Part of a small language model's weights: MLP 1024 PolyReLU, RMSNorm before each block.
Each number is 50 + 12 x the weight over its row's rms, rounded and kept within 0 to 99. Layers, rows and columns count from 0. The size before them is the row's rms in percent of the matrix's.

# layer 9 attention output (transposed), 256x256, rms 0.135, rows 69-74, columns 128-255
104:67 30 44 11 37 42 38 39 48 50 38 46 45 52 59 71 55 64 54 59 74 43 54 55 25 52 45 34 58 60 43 40 63 40 48 56 44 23 51 46 59 39 41 63 60 41 60 56 56 59 39 43 26 41 52 47 34 70 49 32 31 49 57 46 38 70 60 40 59 36 48 47 53 29 58 61 53 47 58 45 49 43 49 50 42 45 52 48 25 52 51 60 40 53 29 34 51 68 35 44 44 62 48 69 69 70 57 62 43 45 75 59 68 59 37 48 43 35 42 54 54 56 43 55 52 52 38 50
114:52 50 40 51 48 47 44 36 50 69 41 51 35 35 49 39 54 55 38 34 28 49 59 58 37 34 12 40 19 68 38 70 54 56 41 49 62 56 53 38 51 39 69 29 48 57 51 45 54 50 71 58 43 23 63 54 70 66 66 68 33 42 49 61 73 51 35 61 43 63 48 31 31 48 55 54 59 45 48 42 58 49 49 41 51 60 63 49 59 63 50 28 36 47 41 38 49 72 67 66 61 53 54 34 44 41 28 46 56 48 37 70 45 52 55 46 53 43 41 68 57 43 62 35 44 47 52 50
107:42 59 63 51 56 68 69 63 51 51 59 43 59 58 54 46 33 35 50 49 37 57 52 32 52 54 56 74 49 51 69 33 51 70 37 58 54 75 29 68 62 59 48 61 42 20 57 24 50 39 46 38 54 54 44 51 46 21 61 52 70 55 47 59 61 48 60 64 34 58 55 66 53 49 48 48 23 52 43 52 58 32 44 44 46 49 62 53 44 58 53 45 71 42 30 58 67 47 43 51 60 54 27 49 38 40 40 26 26 70 37 49 29 35 48 48 76 38 41 66 48 47 43 54 40 30 56 58
108:42 34 42 33 56 61 39 66 43 35 38 59 40 26 25 51 48 52 53 53 39 60 52 35 37 30 49 73 76 64 40 50 69 68 58 69 50 47 43 50 60 35 65 44 59 63 58 49 46 48 49 61 48 70 66 76 32 57 52 43 67 58 51 37 63 57 55 45 47 38 56 79 50 32 37 53 34 52 63 27 34 51 40 36 37 61 53 56 47 56 46 63 44 44 49 65 36 34 50 71 42 46 50 31 35 50 43 37 56 43 44 24 48 87 49 63 51 33 54 42 55 36 31 47 35 38 47 50
112:40 54 52 44 42 47 41 55 63 43 44 51 62 58 61 50 41 69 63 56 44 67 46 53 42 51 55 75 62 40 50 68 29 53 64 56 67 54 47 32 28 59 50 48 60 57 48 53 43 52 41 36 48 43 66 40 45 40 59 46 39 39 62 50 64 58 58 45 63 50 71 53 53 63 78 65 40 61 35 28 47 49 60 55 50 42 50 60 61 25 47 55 69 54 58 47 48 58 32 44 42 39 70 59 61 31 39 42 46 57 52 49 52 64 53 56 49 69 39 39 52 39 33 36 42 70 52 70
117:67 76 58 41 52 60 43 43 46 59 47 52 51 49 51 61 23 49 45 65 49 50 59 34 59 67 62 65 75 68 50 49 46 47 68 49 43 70 62 66 74 44 42 55 44 46 48 63 76 63 51 40 47 28 51 47 35 56 58 79 33 65 63 49 68 47 28 33 64 56 53 23 51 37 49 43 54 51 56 54 52 45 38 56 22 53 28 32 52 34 41 46 51 62 43 53 44 69 59 49 57 46 74 69 56 50 42 47 58 45 49 55 32 54 57 50 55 65 47 53 77 51 42 50 42 58 39 67
# layer 9 attention value, 256x256, rms 0.143, rows 70-74, columns 128-255
108:56 55 44 53 48 57 41 56 56 70 63 33 50 63 59 45 40 34 54 37 32 55 55 36 49 45 30 35 39 49 57 57 67 33 54 55 69 77 55 41 38 38 64 16 32 48 41 59 58 43 52 51 47 53 60 53 50 51 64 73 50 39 52 59 36 42 51 35 69 53 48 33 23 32 59 77 60 59 63 37 54 55 32 48 52 41 54 49 74 67 65 55 57 47 42 52 43 63 51 58 60 59 41 39 63 32 27 53 52 38 47 42 60 60 52 67 23 47 64 66 62 69 48 36 38 54 57 50
096:59 49 46 58 50 48 63 27 58 55 59 25 46 48 32 40 38 49 51 61 35 64 57 41 46 42 56 56 44 44 57 28 28 65 63 73 37 63 40 64 48 68 49 49 51 48 58 33 56 33 30 57 61 55 43 47 50 23 53 37 43 57 41 47 55 75 52 60 37 47 64 57 39 28 42 32 50 36 30 48 67 51 28 57 45 40 55 31 62 38 43 53 73 49 43 62 38 73 60 41 40 63 28 46 42 26 69 44 39 82 39 36 41 22 57 52 67 38 40 52 56 56 60 36 55 47 42 69
099:58 40 43 47 27 39 42 66 60 57 65 53 52 42 30 29 45 59 50 35 46 29 57 25 60 36 45 64 54 60 35 46 72 44 43 58 28 40 31 51 55 37 69 61 50 45 71 46 69 41 33 61 47 67 31 53 53 54 38 44 59 44 53 41 60 59 70 59 50 39 36 59 42 22 32 47 45 44 71 39 39 41 56 55 43 46 50 46 59 39 56 79 54 61 54 48 30 53 31 70 44 35 26 28 35 49 32 55 57 56 51 15 38 76 69 52 56 67 56 63 59 45 42 74 49 62 53 54
101:41 37 46 69 43 66 34 53 66 43 58 53 63 50 55 33 47 68 61 44 50 55 57 44 41 48 53 59 78 43 44 46 38 42 39 48 44 51 77 41 44 71 69 77 55 53 54 49 27 59 66 60 45 68 51 38 47 51 52 51 45 49 64 55 39 59 54 49 46 24 68 71 41 37 58 39 50 50 51 59 53 44 61 50 30 45 39 41 45 52 60 45 64 63 67 36 63 57 66 46 64 60 55 52 72 35 44 47 28 45 58 39 56 55 47 56 30 45 34 33 67 37 62 49 52 59 49 73
107:52 40 31 60 45 66 56 47 67 54 42 63 48 53 41 64 53 59 64 71 35 53 66 58 65 61 68 55 50 55 11 52 50 31 52 45 39 58 62 42 40 33 59 56 70 52 57 57 68 80 46 28 55 35 47 53 36 37 53 57 42 49 37 52 54 40 39 54 55 42 51 36 54 70 62 22 59 58 52 23 66 41 55 67 67 59 24 33 35 49 49 57 45 40 51 63 50 56 61 62 53 57 36 66 64 33 54 71 67 62 43 57 56 46 54 42 63 73 57 64 78 45 61 46 17 64 37 56